python train.py --rope_fraction=1.0 --init_std_up=0.0324 --warmup_steps=200 --final_lr_fraction=0.1 --seq_len=512
Each number is 128 + 24 x the weight over its row's rms, rounded and kept within 0 to 255. Layers, rows and columns count from 0. Numbers have three digits each. The size before them is the row's rms in percent of the matrix's.

# down: layer 4 MLP down (transposed), 320x160, rms 0.0677, rows 217-271, columns 0-79
# gate: layer 4 MLP gate, 320x160, rms 0.0687, rows 218-271, columns 0-79
# up: layer 4 MLP up, 320x160, rms 0.0697, rows 218-271, columns 0-79
down217 090:125136118123154183116107104150104150131078140183146148100141125111119091140153135120172182118126156142067140123116100091112141135131140161116143137123135135116156134117084163179104132152118115094122112138133196116096096089141119118129161115
gate218 082:092174093160140139101138161120132161103161101156104135127166174111107115165177105122127139129157116098145111131128182095124157081103145106143156165119128153140147077080135118118131061125145125124140152111118087140126088131131133166117082076
up218 078:121130114142079143123107138165129115117115135108113155156159138097149139133168153152108139160132105143129152132176153097146139107134166149159163165125155147123147117136097145154168099145116113161098112127127135161112142109103121147127066142
down218 083:114134127153173100173161165130126139140146129125143150168102101124122159106128106123089095159134102109120089091070103148117119122154127187118115139131129098177136161101143107115142139132129096140092116140104087123147139106111124134132099094
gate219 107:149163139129161154135133052071134125129141159136114114111156107094092147106099117146090143086107169172157134105166116142144162122125147151126106118138085111135149123117096123142139114123151108166114152154136114118151137135123127090141147097
up219 102:165124118128084111110150138132098143097169134119096097146125090129109165108121136121112115175146108162118153123134124146067140103166156113158146132109093148136090137152146099122124171128159121123122069109099141124139186104127177137106148083
down219 104:115144097121131115139078158101193134124117150146148087148156190106145114106114104106117163156155119131141145146174137129130116112103158109153120159143141125115154128118133093121167118140097122142116123145129133154128098141143118105117137147
gate220 103:112113105078161125107133120177062110107130123144148109108128143118108121106125124151158114150121122142143164142142095155150117146169128142078135136121140102081143122163139150127118105109111162151140107131128105146117177103120107141122161113
up220 108:164080136108103144125072131150160135112131159097125155135095136130112108095131149128128125114119112134105130123114099113101134124137126172136166149135113153135110106122148089121171103134125141126140124161165160140127137091114140116120129145
down220 106:151137134121129159113105131193144176116129125169147139117130133152100144109130144153139150130179155136142116146127095120124163113129155093154104145111154089088184129137126103132104109134123119139111150063112146118132117100115173137124135102
gate221 089:109107162118159137160137135134184112110141129145104159114106075102187130127157123119122108121153093129129178149098096123159137155139161127147112119134145142132111126140114156161120094162148134138113175143112168163138135139116120118139139152
up221 082:090135135154143114124147126149086125113153146119122145077084142159138111122150168103102105155098139106121135135173122135129140112101151133102143133168145109126128126078127136120139141102039126160145163119142096127100105116104167144135103104
down221 086:104161096097136198132122122118089100140136117146146118150107124057070115173139157090156119135126149108095120125161159147145152134122177126079154150122089165099135092146127166086113148119146137146106127111116159140110134109151124148186153154
gate222 085:127162067102130150121102150123117145126166154080151139171143126126083121124129113159132164133091155156135106131159131153160118173126124094144169113148133158073156119157078163119130131123119136141150143112088131133122131182126136130126187117
up222 079:133104140125138139182155140127145115153158159116127149114109117104160171098160107153124180185116158126103115131100115148120157150149133147152141133157130097124134142083141126127155090124120116147106115143146139110152114139111106111125154082
down222 085:156132085108125105132121107112097117100129205116113098162090141064158129112121115158134057134130124122168142113124139160122101130107132156134121116125130145071142135107100115120119167122172082118159130102120122144112084125190111115157138138
gate223 103:139155119155109104088143126143137131126152126132155119098117129146114098175159160139107126132162102172150140153146114140096140077123184117135153073105124088106101114141124121155132173176140126148141147143140113115124169148145154143136141119
up223 096:137135198118159116113156107134149138123139099131135149155142114105106109148130162114082127077111156168124104106066160143172125122132124120124169154124167140135117091097139159129131116080152164117083131149126138132138116139126090163141122101
down223 106:122157128145113098104135128131162159106097111128170142115100146146140120119122128119141141147129180135195123148082099118111140124113124092149119113118129115103107098118138138130150110129109150156091109121116159111077143116099096154110142110
gate224 105:140138148121106123116087130116151090114086110162121149125095193144096122088107114115126143134106138135095159153119150104136125122144102137144143129086100122129124146131075140129116120161116101108111112171099175085143128140101073104161181107
up224 106:102130111129121091113124106127129130136147106111138179155131091114139130135110142111133108085176170144133098086158128112185132132090160123105163118130105117114151086107171113160129140106152136129091154126066116181113116102134142117085127121
down224 105:138127091125146148145128125116120141121059127160111133100124127131135158159122134135133167135093138159103137106109080098165110127140138183143121145140140121199099087150150082142155144125152148177114139091121093134145129097147135150138111152
gate225 101:123113128091114140138122086132104137106105107172149130147167149110158107124146100128085120167095159140098124113111133134087103121114112153121128111110130108154148147097109099115171082151164108154153105130143175094128128144116120135125134153
up225 098:111202103094111118121090131135133105141152152114144091143103130116116128121134152083149135105129160127087119119177128133098162111136130132113144141125132117102109164089138174130132127124096111113135128122123104091118099098121165110162138113
down225 095:132135153112110146152138158118104076143129087136105134098113141145097146127151139149159105097139079117121158122137120150108140118109136085196136137112117132118146174133153101143126109125139157127158157138132134138143198102120115182116153105
gate226 092:114129145143138161108149147113093120080137147150105162108151107136131141101120092087166151088119110053146126120172130146118138132106130119101130138158126151121129114080138081136137065124137108121146108131168118069146111138114131126162145114
up226 081:127128121148131124080162090088117148111128083132154157127089127195127100183154126110117103152169121148118131120073110079118101107112128116103144121139138121136106128184117149129130112142142107141146123094140115112142133078131144116132111133
down226 088:129115144100151092132139148151108186086112067165125073144117137086146137142095081158099129137121148145150124125128123118144148136114105115097126134132133120149144121125123158142085136147114140144126105131147160123114078116129122142087135201
gate227 093:073183146111157097099116164087136130104129144194144144134160148112153128148142070116103152122122111126116118152130117116142164145143190130125133119113098126134149126161108131140110108088136115093152133120122138123149134146128176125133089109
up227 088:112124145181143138082145156143113083146155123105105152105168117121128153098163115124121122130131127145152109111128114140139122124166090143154074125131131110183082124122159092148139125139090107116138127145140143149091148117159149156109123163
down227 089:123129146127162177125078083131119114135127133165105141125128129103146107081128137117172150110111166113129119165111155091107161123133121111152101136119121115127128149127160132122135123164129130127106072152146126147167165115136120133122123122
gate228 108:164154114091117094106123131139125085123144125124109092136122126140092125134100112157147190135123094104130134170132112134128148118075121145131107153133119147098089180075173084140156166132148090140106149105090103094106133148138137161158076124
up228 109:113146082134165112141137129136136086120129142120147121120096153132104175145087137141072118136164152147151117154146122126156137122098083144160145140119146115149128100111122123139125138095109140168131158125127107115061123140109142084181135122
down228 112:128096105083130138157110144131130165108134145135132119132081128127090107140159096117125157102138065109128146138086168152096120081148111159111101145140123092103150124103120103125114135131105136120163138143123131090134138102145065134134157088
gate229 106:114068152096145112127090122114137107125111156087160160134149147098148129152152120140129144123165126160152130135132109126129153097126094098167095137134139092139181103167109115163161121127124147104114108137164128137103101140138132119176126162
up229 105:139098161147161130124133083130134086130184157157138117136127139107192111118125093106136131126120111110155105096158097103184119108116122145177102119128080140120139102139127105154109098142096166094138126132142092138122124132119125094096115111
down229 102:153117107130128111114133166121134175130144131116170149069096124115152157193145169148124139161150132073136144133124146096139097108158123151135147119129146120166101084132141114117132153121142098122142107126141090144115093090108109126106118118
gate230 104:118087108152113098145137120108159111125102092093137135125159155090111102133101108158161126149122109143156114129156118155159144102145111115115146118149124081130105119107129136113142141133108071121159134138194068117109137118101071139105125120
up230 100:121156149108106110095114139112119156104108148149175115153152101196130127125123094122125147153127104145148128127142160142105117105183110107098158132158124147107102122147121083155143135110152137131126134116111069121130144129126090139110107116
down230 107:129114120161134144119110144133144114117133209116120114135154097095150095159127061143104122092124161106139123086102077107137141131129113157110100140170150111153117113159117107145114089129137088116155128134122134161109085128098126158144158166
gate231 089:164142146120140166116119129153120147110132126105110196116136153144159103162113160145136129117095182136143124135164108108134182165150156118087147108150159139109103143095103122137103124127156161184105140143118129138081150098109118135134132170
up231 089:126142126141090154062129104110110060115148154123092115129139091157186132110126123105159118136135109102102109136144113109125056128101114133142108115150170098151106155147109145126125103104122133141142088117108133127129131106111104174096149166
down231 093:134112124114127128137123146124120124121092122140145111122147147112158181147138113116136143153160135159163150159117156087091167141172128165170134120134144128054080133109095128120110094125166119100161143090163102143082144142141104135152116153
gate232 108:152140075131110132132119123104119080086160144099140189137149140136160095143135133104140136126133072107128132097131128140144153140106134098148115124116084089128133102121133123089162107127161080119102115127117142112133141134121145153158124156
up232 110:099143143100144143124134112116151176124152140126076133146114138101122164148092142172135144137103101119156059162126099174104134110121109136096133140119148122166120098138098068109153102096122131135171145109084070101137138148115116132127150117
down232 107:158154093148111094144153132176122125134076147119116102156117109127106143113134116129095111148119163097163090143112075133115113087081085188135116140157154116158134119130127147121116134123138099083118121109102167135138159143174129143098120103
gate233 102:129141118135062112121123123170171123147134149136128102089180154125132099109152087130149144113077105133144154149135161097124134144108116094142126121159101110154131116104131159090093125125137109174087156113170134147149150131103092109091125165
up233 101:142097083134126107107082083128082174147114123115127131163122129096139102130112115149131165126107115102109103127108138057186145122100145111151126145129127133166063151160135110137094159129130132125146118124121131130091153145102106194163129121
down233 104:166156142132099105140098129129142117111071177121158101138116184171164148109117073114130139135154129093158129111096111142116126100140158133110141167138136129107074140122139128175119149121119143094137138147114172093137156136098163151179145122
gate234 103:143147110100100120129137162104137082095140100129149130099118139102117119131124130130128127130119119145101133153154112133137127158130120138168142185090161109126139166160160092092166149106147138140123101129133142156155144149100164124105131141
up234 112:104092125141134138121074107125129097117120119139125155111182143134145163125158165116122157139127121169114141156118134123106103093147128119112156162078109109175121115131125130144144144111158188161122122129112122144148089130168164132124146109
down234 110:104095156142147123113127151119125095126137190193155084145115135127126131131170116136136160146120105107126151133107093212128140110132153120096119132153138134115100117117143158144125096095097165089120101145131124131143105130108112116203107165
gate235 083:140123103111129101147093135143094132095098116141147136092131125165118122101139137127133094134150134151118094094098091120184142117110104171155132137111132152170166113115120135093171161092154180115105104103110100097111131155084104175146116153
up235 080:091168141158123117153132095085116106124085162123150148082119107123115127116134101103140165123107142136131154104185102147090147111100145149132167115123153096114146116094130092167128169100131153087124110079151119095119089105141125164117097173
down235 080:126115146124077129163105161093135069103159177112107134134099130151102148142156104106111079127150139110183160119110120110149136136132115154077123160137141122154143092174084124153169125157118101145125098134131107120154084138132151148156105137
gate236 106:118121143105122168139116118121100118126096101096109148139128143096129116138109121127114157126092166142147123100116087122154112072096071071171108110154116142140109111144092084124190149115101131148146162138134107090166131113104121147115114140
up236 116:113148111122141080139168142147120123115154145110158163088164109148134108178135138143107153139161124106130099113113115132131103164093200167118157126133142121134119139097185161141135166171140105116144120151129152172120112145163085077127166154
down236 108:143147090113120156117153112090069091156136124149180112155130130134118124107144119099099095122138128157109120132149167119141174136118138136105134136122119083118100150147136137152073128118186180103072168135133123082152126136157114128088147109
gate237 101:109167139125116098118173159138113099080130120095124156087127116139161128149151115121126123163170102092107110084102153179177166102082103124171111166127127078116152155145114142136160101094151097149138148105120102130095102123152139117135118127
up237 098:116123175133130144115138146121110155119153135104149139143129136129101128136140124158119118137113155097136119132111122118113128128145116122140159121158103151080120092131092190189146131083122064183135141146118109146153148136100180113100140156
down237 095:129152081061137136136106135107141124130100153150117098160144118072141125137080152170114174119118120138124135123137169110151093113150138104112109134097114145107126151117164088083127114125118113118137112134131087121137107156124082136141109125
gate238 108:149147155081146147126166167151120124151142129109152102103099141113173131119107130160109184094108122096144135116098143099123126129114089115114129130098143112161124196124148090105093182089133112131126121095137100126111139121108101147104072165
up238 099:142115115113112096136116161108143168056165145120087116097121134075105146141124171125108137142135138186170098086124111138151175156154142135096090139097105098171159140116143111140132097127136138133116126114109120159116140136092102100121116136
down238 108:153177113147141184134142158100110101123101067143129121130141104117159114146133144141111128118136123102114102088154125113103077144131156154109120099100107143117170127114094122131113153105136122146138111125168121106135091142144121145141170135
gate239 102:138179152118137123170083127138161088115110160143093152173126125145148143107140150169110102116146111179117149138114125126160124141166188117108129097159099103117148137153122139156120124113111135145123126137111111155154183103135117133094133130
up239 100:090090118129106164124155130097164109175134126113178156112111109123110161113137135101113143122121092125129117118142136145121120128098110110155163128108121151116111106137108122121115098132174147101119143185149100070118090112137087156150154127
down239 102:153129092154215128111105143148163127091139102154104109143158147128168108127087114151099132162121102159156145109146157111108115128118100124128099123139120128132162120163141147134139151135127105122158156160087122142136128140117092100101112151
gate240 096:121114110124110142125161120135093149103116140184179099154110142101132158115114132158113154115132127172161158152122111092149123131100069114151128130126129103107158133091170110141091128089128150127133137170106136150117145125126134123113177118
up240 099:130085152156134137143130143113197119125100135106146149146130115103125101100117140105133106120110134094102106148167143149148109136127115177154166115172142121118093098172112133148142126106126080161130082137127080146135145140112110130143128178
down240 102:171143150146194091092165063138110146130163141123160105113102134142141140139158166135134141124144098179143118145118098108087125130070136164124092106106139098122164139098096146144136133137124121110134127130121158131111105103147128132144095160
gate241 083:095128143114155143170126135128113156166122149171134101146144156103116125118167119115116094108158095140136127127086146099132108121124110150091165117110124127141144173112127156140140125107076158136093157108153117098092142130112125128104165109
up241 085:162099142101152145139129162101137154076125132115116149122128146122155112134089111100133152101122070111130181151150084120110116117115148068140095136160135114097156143100127143098116085117152131089156098097126114120106141078141120141128157139
down241 083:118168112101156129162156135147152088128090134112108107140095155115131084149107127119142119146160103129123138147142147128136119107125119120145135112124126148131115088145136120101128140188150146139156147154087110094141149111142077111164133154
gate242 110:104133096090149148130108131105108091123146107141189137144145095128087100133135100118101103082082134137135141119084181160132134117142144111152142153112089161103152150124138114149094080127144127131093088142120132112122144167112133146089100121
up242 106:142159142112110148144144075164116140149152149105140108128099133188153079086116107146147119128144116116121079150091143094157139124094103096104095113140127139116106153086154129179127135124131119144105133109131108106139172089133123154174121107
down242 110:151156144139151192129106125116135153135158125128121143160116150139143139102146133153115118106103169117168144136142120106090149112123116124160135135109129120156154089163123144128138141152091127132159102114148144142105134139162135103141163136
gate243 108:102098096118176103141130130141148131092132144126139150110131139130117128158154126130167147114125099125134144072141115089156133165102147139147105139081128135125105131141142109158106129129105111141153110142160099106131159132133167111145104106
up243 112:185115111142091126132111137168119124098139098094087139169141154170094166135125166172127142157153109119196170195111136112139080141104125104163138123107092121138181102147150096135154150144115170147130112147138128137154114111156134141102114115
down243 110:117115143149114145114115193105136125066133165077161117127149100124137172125138127109103131117162115114129138131084117153105147174137118161090112133100116095096097153083117127170107100141140091111169165128096117120099162165138140147106113141
gate244 106:140105141140118136089130128073092116146127144102123134159153126133124112143082155143102141152141099099154119119160119108160146103135136110133189107107124166160145130126105066119127110062104141134175115150161161115129139125144150127135117160
up244 106:159172103093126098141126151093112121116170121113112115149158154166134164174120118119106106108138117148153138133140156112105125113100131110144152150157124155144139157170131104136161120140145141115164135136152111138130097152165134078129139156
down244 105:134151103130119121137126174087143107123137166108137124131121087080135141141091116125155109131108083103135161130169154085098082098128135150142150119122125169122114150118190146146116092144110104157139103169116137144160097090170116117117126150
gate245 100:110113110140106089138127099141107140093074099118125131134175145128079148181137109080111117127157097115165105149107123095103128114153118095095093124157145126176133089126160105141107141144131125133103139179149161149148140152122149134123112137
up245 102:139106155097109147122079110126126150101122133185140138132161146106089088078077131102128155116172109092100126085134121137113103105137106077151123113112154108149092150154136102120160160142107115154134147130136141120122079121144120127131163173
down245 086:119127116090127087128162110132138192118143169081152098141122126141149140117111107103142150142123137159190103184129119152128127148117147200138127132196151113150108078141132140097124098140128088126119128160159154121128119132158150149112147108
gate246 108:106133144095213083101124146132094126155122102123127119083148111077145104094133102109126116125134110180139118137104135126185142113077151126133135088102152127127128135114109168149133138121141110140150136086134115132139167170144114147138144143
up246 113:150116142154119131129147094172119126098111109121143143125097136098141115112166086122164161106115124159147117106106146109103084103126143105118112079104145142098096109144088143120128154130167106166092132095103123123107159132094081171128094130
down246 108:163145092099128138133117128159112122124094158096165122092127158160126090113131157144136148112176147110116125138137107174108137138104166131126170148095133076088130126109106109128122049082135126119136118165153163122122134116105108113129141143
gate247 099:127161120151140130164126135108075093117124115148159156132167140111109123118110115129156119115105129108099116158137127080164119125117080138119188150106087093102113136146072100135156142123107064171168128135135111153111144091109131127118140161
up247 099:137129169085123151098095130150124106133176162145141105120119082151150098125107115128079151127104137120113158140125117132117139144115102130136083109091142142122166155158113100134091163124101175110113117104090127130147143131131143115146125130
down247 099:168132136123132077111133096041129109139091163138106115069111107147110177135153145099161143123131161133140117068159111159171153130106129102141116113112143157090098153086145163128119107159145134115082109130115140129108149129150106080109121128
gate248 107:132115126077140121144153141111142119092103109080113084142136126096145160133134151157134143117156118144158114123119106151108135119081137156160126119141114146142121094116137134115130130119133134136177163169130126085163149131160115149145142175
up248 117:125112148151118114117106094137119131145149117173106115104133114100157087148091100151071113097139110102122114093131103122110125170120111133147148123190120144154103147176119125139113125114087127143157151160125081156127147130082116130118116106
down248 112:104158158133148133116139131165121164125096083121134172084108113112157120124062129114107118164157128161100089136171134107111118116134142119128142106136140129148153117144126099110133083137118135138135133136093183108131140165093134137137125118
gate249 115:049144099138108149112127129143125113121125122185123179134136118121163150147160126141110112096124118145130144105122109111110144111134088066121098118166127099107133130136120099080098126126108115170103137139135172099093135115120112135129117119
up249 115:177116133130124134113115097127130122119110156149128105131112096119150155074136133112135113092170099140115158128123145131107158127133119159147121160128133143224123093140095146206108120127110157130139123143125115091138122088101099106102117131
down249 113:115135127091085103120135153123090131137100128158135115096171105089139127150125115113162114182124140131152113115111127126086129087080127093108148156100092101161186138180141149121159117136129065133122123113162090149157092122129127148160128129
gate250 098:164138110103087130162135140135115093087167113116141150073167125152142128129133114143148131122124111126152144148143180093134092127094109076120065117139143101141120092115135106139201117131152114151155121152111107132103089157125147145159111118
up250 096:157092129145085131099110169172108117146115099128124126111105112141121103162120153083144111161086108131138104100146092173103198134168187140106118113160127148097110118158160124193108123156118145147087109115125106119100097119140090117110150148
down250 095:119152159140125156121086155115103127149104114123103131150139130113130153085168122071147143151107111155096138109116139088101140145139091136106140117138124114149118129146134106142133146170141158144157159082144144132084135101117138134097138143
gate251 081:118146145133140113172145162175124122108119120078106106106124157113140149127099090124133162120171148083122147128100148129106118150151141156070135160114169162117128143097080101154137142109118139107145108116140142119126133123129144099140132122
up251 073:093083160162117117132163133099097113197149109097110115117092112161138114118085134156114118145130118118122094132137115126141107112131148118169072105131156106104126123150153105177165122081105109135084150120141105135129133124164143108129138147
down251 081:134149089088157120122101100167113167092103186165131168140145152121100124152114134088111117110141172130101115141115095143086177136162117134094152125155120133110126151122149160116094090172121122148120140150110156138088075128096122141130096146
gate252 103:138133139091151121164128139097101156122093135120159115152088138114107152140154100142150144150136105158101090164120146162131112154124127073177169104156116144124094142150165103131075133122054120159151127102174110128137110119135131123108161151
up252 103:107161151160078123113183112122100145149152122135122133099120094106173119111146141136137129137140118110108128092117090105149115115105146149151145134124098105196122138117099084139135132119131140106100148095164141119156137103128126097141155142
down252 105:151101104101144107148081121126103122132139138123134148106125135103150118158163109150101120122106134121154163158115182151097104123105165095150127121135120179143151125166083119072130163117119132174148135114153138168135118138157116145164121115
gate253 079:145151092122160171121140190109120101117120150124125150101136106086157109166145143108132163101099119144144115144140113124082127152150140141107096117132180128146132108144154139126136128140139162104141107141112157122089111145131126170144094128
up253 079:115101142171126131108124106139158142109100114113133089160140118114165183118135104128131100121121139106137142102109111167130136109141163117120133104141115135156132163136117118158148106128090127125106132132124155096148128098125118129168138116
down253 083:151105132142107174167139118078141115101159138116129155127152167187135102102130200089103144127123151109127122132139140113086129139123136097095121133153152109186140111148133160133128115131128102138114118122140127147130142121107124133106155146
gate254 102:141107132101143094182116140126133150152150144126132106155088104128113145171114130138146104063127111132126143123146146133136105145119064133106158126108139137138100112134123150137120117097126128153122104138139162134107143132138137081130129088
up254 098:127087121149116123162126162151124119105072128138060130157126112142108143138162119137142126167109126119154182134125128123081123143134132073128138156147084139122122092088113138105144175099122096128128130137141121104086124108137108122109112129
down254 098:122122109100133166136129113170138113136164124137158110076111153119127093120126154110135174109124159100111121121139104133135115091149105120139109161160150096159121163132134148102128120179103127161092103141175097113175151130124144104158099121
gate255 114:162070115151102144178106135107143143119088086139115123147142132124157114135161120108136150135150122162088108128141082145106117083075083104169107119119202110131133130139142084140151141112147143114123190142142101103113093149138157148105137133
up255 117:098101132114171111099147146134090139112142135082113124125197133114120090157155165147096147110120148118117114137146143050116156129168101128131144118110116117148078128120123159119090139159149117142141121167110153080064105097110104162152146145
down255 111:140173126109136136159112145121109122119109113137120125150117153087156087154111121114087107126142142099107134172131132099089133149089095156117137109122128100171134080143102105171147117133136122111119112119144119116116131092125115133126163126
gate256 105:121109157111114117127136087133137109121115091114087161093152127140131172130114107158207154143121120134133124160113145134114117164097135115153135103150118111133125128110165134133107122114098124132122121136160167123106099171138143098075113106
up256 103:145123164173122152092152152084151142105137129168129141183092125119106103129151143126107194121116127111147144086158118151115156114132138121100151147101123117114149109138082129149154141138092066132109105134119137143102149095136149112104148181
down256 105:092112075144126118111145125143159117127127100124121091127139181097108144140142136168109128104150166126168123124139075106125167116047155103137111135171115133106106114119148135125131125114154127124165145105079120131137100155105107174142177113
gate257 090:142148126145108137123114128116090168128130110110118136115115135111141069148139172117125123133056108124150118170124151104144146123136137116096154102151159173140162086099127121141132185109106155160139134124112088128140117159111135126136160131
up257 089:134126136109091134076126126108121137136164124180131095113163099104117091130142103119127130138116167141143096117124152120111097097113132121123154168147109104102125060092148117120141171135095131146127101117120149139163143149129114130152119118
down257 084:138115128115105159139132137141147097128153161113112175133146127163146100103082114127091123112121124130135138150111193140167110137171151130144139110122129122160177109146125088084129091113145150161162140115126145115147127129129152101154083114
gate258 102:122149185088158150163124146135114174090106091126122120147160163113137117121149127139092124137108164109133159114132096139115092120132120127136185133115147145131131122108136108123119146125143112124108113143094111132124142129100107144214119115
up258 106:151097143153156086103169159116093108135144119152136129114105101156130126146170157139156116137120133118151167121122168126133105126162084132129106112164116131106110138131172107089085100116134170126155176124132120086137187138154166131091120109
down258 105:134167122123126133115079151094126122166133122064172147137097158126140120141150144093141087153081138166069160104108171088136154109154121107110096174141124159111127120110129099102106094141096168132141136096127119130152114119113118108128127125
gate259 105:123117150127127177131158157117141146122127106139114130123130120118130144108146106109137107152090124078124087113122123117194152085117108091123115111108143144136141147111081083140136100149148099144135098152074104130102182155126159135105184118
up259 113:094098093131086118124133114163126090106075142123089107159138130126123120175113108086138133096143169130107125123090121097152122161146144141160185122102110124125126109089105112086126103123119151120108130127124174164131150127113107165126107174
down259 110:115146133154096104140146137125117121112118107161156136143103122142136139118148115116098139135118102136082154138171150096149116122082145166103150119113120125133111185128089093090119133161164155122150132118161112100126142128141082111084125136
gate260 079:073131141094105121135133103119135146149099108129137140136109139110124143079109089162095124129116142171139147134125113162162122129118130166150128140102155108129138147139135157125135144105093181096122122143108130116074134126120133176077142180
up260 079:112121127116145124137136100101143156117139105128162158143092133134101094133141148176109174123118118122119171128160137123096166146123140175115111125126079135145103100123149133112065091108100118121152139131108113093117097131149142101122111127
down260 077:099103143104155107143126140135149133097135120111106146123096086134159126113083104168112112192130106152120096139085112177160075130132129122123106138092114055155150148097145106103133134111121125102155140114147098100139096139134153140113100138
gate261 100:109116169102074144160154145113142099140148151102113130115110136130155144134102137102145141131147133143097092105079189107122144101113111109162148109142153135139089095125170118182137148130146111141115158095129158116101111183119141114113100106
up261 095:130167098127153097092123118142155115131129077105124084142174147132166126130124137178092151129091142104096144132119071143110138132132123127114128141134105139082116146118092126103085153132139145086079136121167134154122138090131133083118135106
down261 092:140160138102185097120113121102162118128134090135113102148112097146096096118115151155140155114122121133145167097145132162092144142138149097155078161102120141102179168153116151129133098075099150134134091151139108136122176131136091102135117157
gate262 109:164094123134158102127149126114148141145147100158118124162121086132121137112105148127148103127129161165126141121135103151142095130105101092124135118092059077136065138140128126143110133142133123109103106149126133113152157158143117118155148158
up262 110:150105092140122149146159130139121100161136127125155052113064150114128145186135176123095162058180110122144120118113117101128153120105121140163165158110150098111132118159131146152105106107135133145133153140132150141150130122107113127120129143
down262 111:148174134163171134124144134116113120114127114108144132120122130115121152114132145118142115145139092117144137063125141150156150100137083148149130132147119127172098081114128106128151125095100142108153149141112088105095163135084133115124166124
gate263 071:080095130184143124126147112136142160116147104135117142109115097139161054109084112160139137094134152111161150135084177085130166124129144137130148144112149153129116099123134101114148100123117114128131137083108163134153095125158161105128113127
up263 069:087141130133131155152121089150092118148127104115134106163149120114079096137126125109150142136138129123168055105125125129122102149156136092095127173108150118143119150126162099125090112120150103143150101100171123188174116137149154110146152129
down263 067:175135124105117139133135172129105126110109182150116110157165157100119122169175171116136158099146116179099153111145141105093147154096095072142082147135116138156146115124138142155127172135125120127126163124112135129119133113129110137112115148
gate264 096:136071110094111129172125095175157120113165109136125140153126165131118171148163170149101150081138111118138112095105130112149125114149135132135140117103119157163186106149106126119088127137120145118102116180139124127112138102085150109131130150
up264 091:115116154130130144164102149127157135108161145147098147088099120137110141077181139133090094123082108189116153108122132157125106122084116151095114114169130149108116127120118115120109161121124122165077139112140121110115131142058112076119133179
down264 097:147157144112155128141128148108159173117081093148143104110071063074156108132123102130111141161104153109133149069124153139111163139108110134109107104155098178122172095128128155124118160150135093113120114115125145095119133137141073146111093113
gate265 082:146119140119160114106177131149160127167125109141150054151143108139121138125115161132114120115112154135116120128100144149107114120139181113114166100143114127156122146156141119106099133127102141109124144095140100116103131128118152070122162131
up265 080:076130107156122152140133095126139114083124144130099155077120122152068160130098102138109137131117107102194165147175141144115196155152162142156160137118205156138137142140125098120151139113140112113096095091105154126144103135134143120167083089
down265 077:158137110092140161113128158109139121142079118190114137156164138069139104136139145167107156112102153139134151112164166097148160087075133108138115158123120138119137141123131128120094130110130117133190132099104097121112086114157095116139171145
gate266 095:131125147149145100138129159109123079107099122100105102125107085102111130137119134166099159102131138120117117188136196108127113142144140153124188162117214140120115146133143101124147130121131088113079149122157141128118146163154104104163144136
up266 091:133123098138092065125137164076103142112155140113088126170102106135148150127158122123128124162121144124127118152144147150137169104116086157152181122166140112139157125138173092123092163143126114131102152140148178130085122110126123100122185127
down266 093:140143144095126098149127141121099130108143175129109129138095127137105157145085131176122136111140122156132146100106165121110128113124125177085148128122124115114140162172148133107124135133159088092139134132142115149132125150157142123119141103
gate267 104:108137087131141139140123165156143129116108117180135130145126174116096106090081148098126120128141135178113100099115139151141121135137128124118123098110148126135070152112120113189098110130075148146117163144131138131089143134087119152069097128
up267 103:115117156114141104117136110174136163095148126147108155144155136138118114109121119143099116092095151132135117119163142137145106140156146107072131084132118084152113151116095152136137141124115086098110105115169168131160150159130101140163205113
down267 105:132120088083059145112122110134101153130129134105144082108132120145127057145109119137155135114114132110177141113116102121110155128091115165099157139182147145135130133165125130094130130100122146142160106132153099134148155130164150101109141128
gate268 097:138139115165135133099095120186143125096119101136152139115128116142122150123086133099119159146134101102131153117096123150100125113151153105157097136146118088117127143122142110146111094073093091124125121109117161138099117134131121156090140087
up268 098:126150115103159117147124132152193112109155116151161122183141173114103137127136103118080130155142079162157155140118133131154129128138104114118098148136136116106146098123113152112144072164136153075121122113164113139132144155160133151126165100
down268 099:086165129143080103134139172148130140115136171109139154146136096184179128124122149106111101138134117109087126146120088129149127102150102148133143140125138105097092157132108113133114131102136120156081099155175156130141129125127121072128125103
gate269 100:122126157111131127106094122106115141088143147120089116169157098123083125140115158168108123155135145126098115134146103124128149149134150103125162105120159115111141089098139088139133148084125156123086120106107100149127129111173108136139132141
up269 088:137133109166170101125150143153130105150142140123150146104070144117171133136094164098155148103144113124130163186106124127109095128105101129139139169122141113146122167124182110107104152162116139165183112111149155109143131159126133141181151146
down269 093:104143135097121141128162088161182176129109153174127152146124105145116088088150076115136142126117129169133123064152125123121145160124154115142111107095097157121169114112111167130147130129102142119131128115122163118124146123114155125142120113
gate270 106:104140138110123113119106150134115123126138069149113112126153124124099164136136140139156166140122106158140135125126144151120154120159112112113162090143130100136110163132158136107073103112119143121119147111176117102150137108086153130164098166
up270 103:135172146131154165139153152090116110120131123149132094143132152145126142166139132150107183136090124158118135118110171150095140163163119132109138110184136116136118136114132121135112129127156146103129125130154039138120167113106124057182126148
down270 104:159089118127094108109137138129133149120148145188168094160116146114127113160120102132156154171111134099116134142090136130161137147176151151138126123148142084145138143120102125132129166127103120089156121105135106120144079148098119147102135119
gate271 101:152151140128127150135140149137140096152124131133117105111140099118140147121130150166154147130110114094126147112135132105127132113095096122109194060147160129157173132145167121096120101141138118151080122159156147137144127114139134104087183120
up271 106:122145133093144101149093107120124131179094114113125163112149149101107131161122095151148171135115115136133112147137155144092134139113141124127159111109138156101147114098117147099080062145153101071066102168148150132161137133095135094090134111
down271 108:116137115100129105169124127110115130112156084099135175120157117122110156156115152136153136139098133110134105117127154139132138092071162145156104122121100098108100118123137121108111131145099109121126143114143133123128114138109127104089128087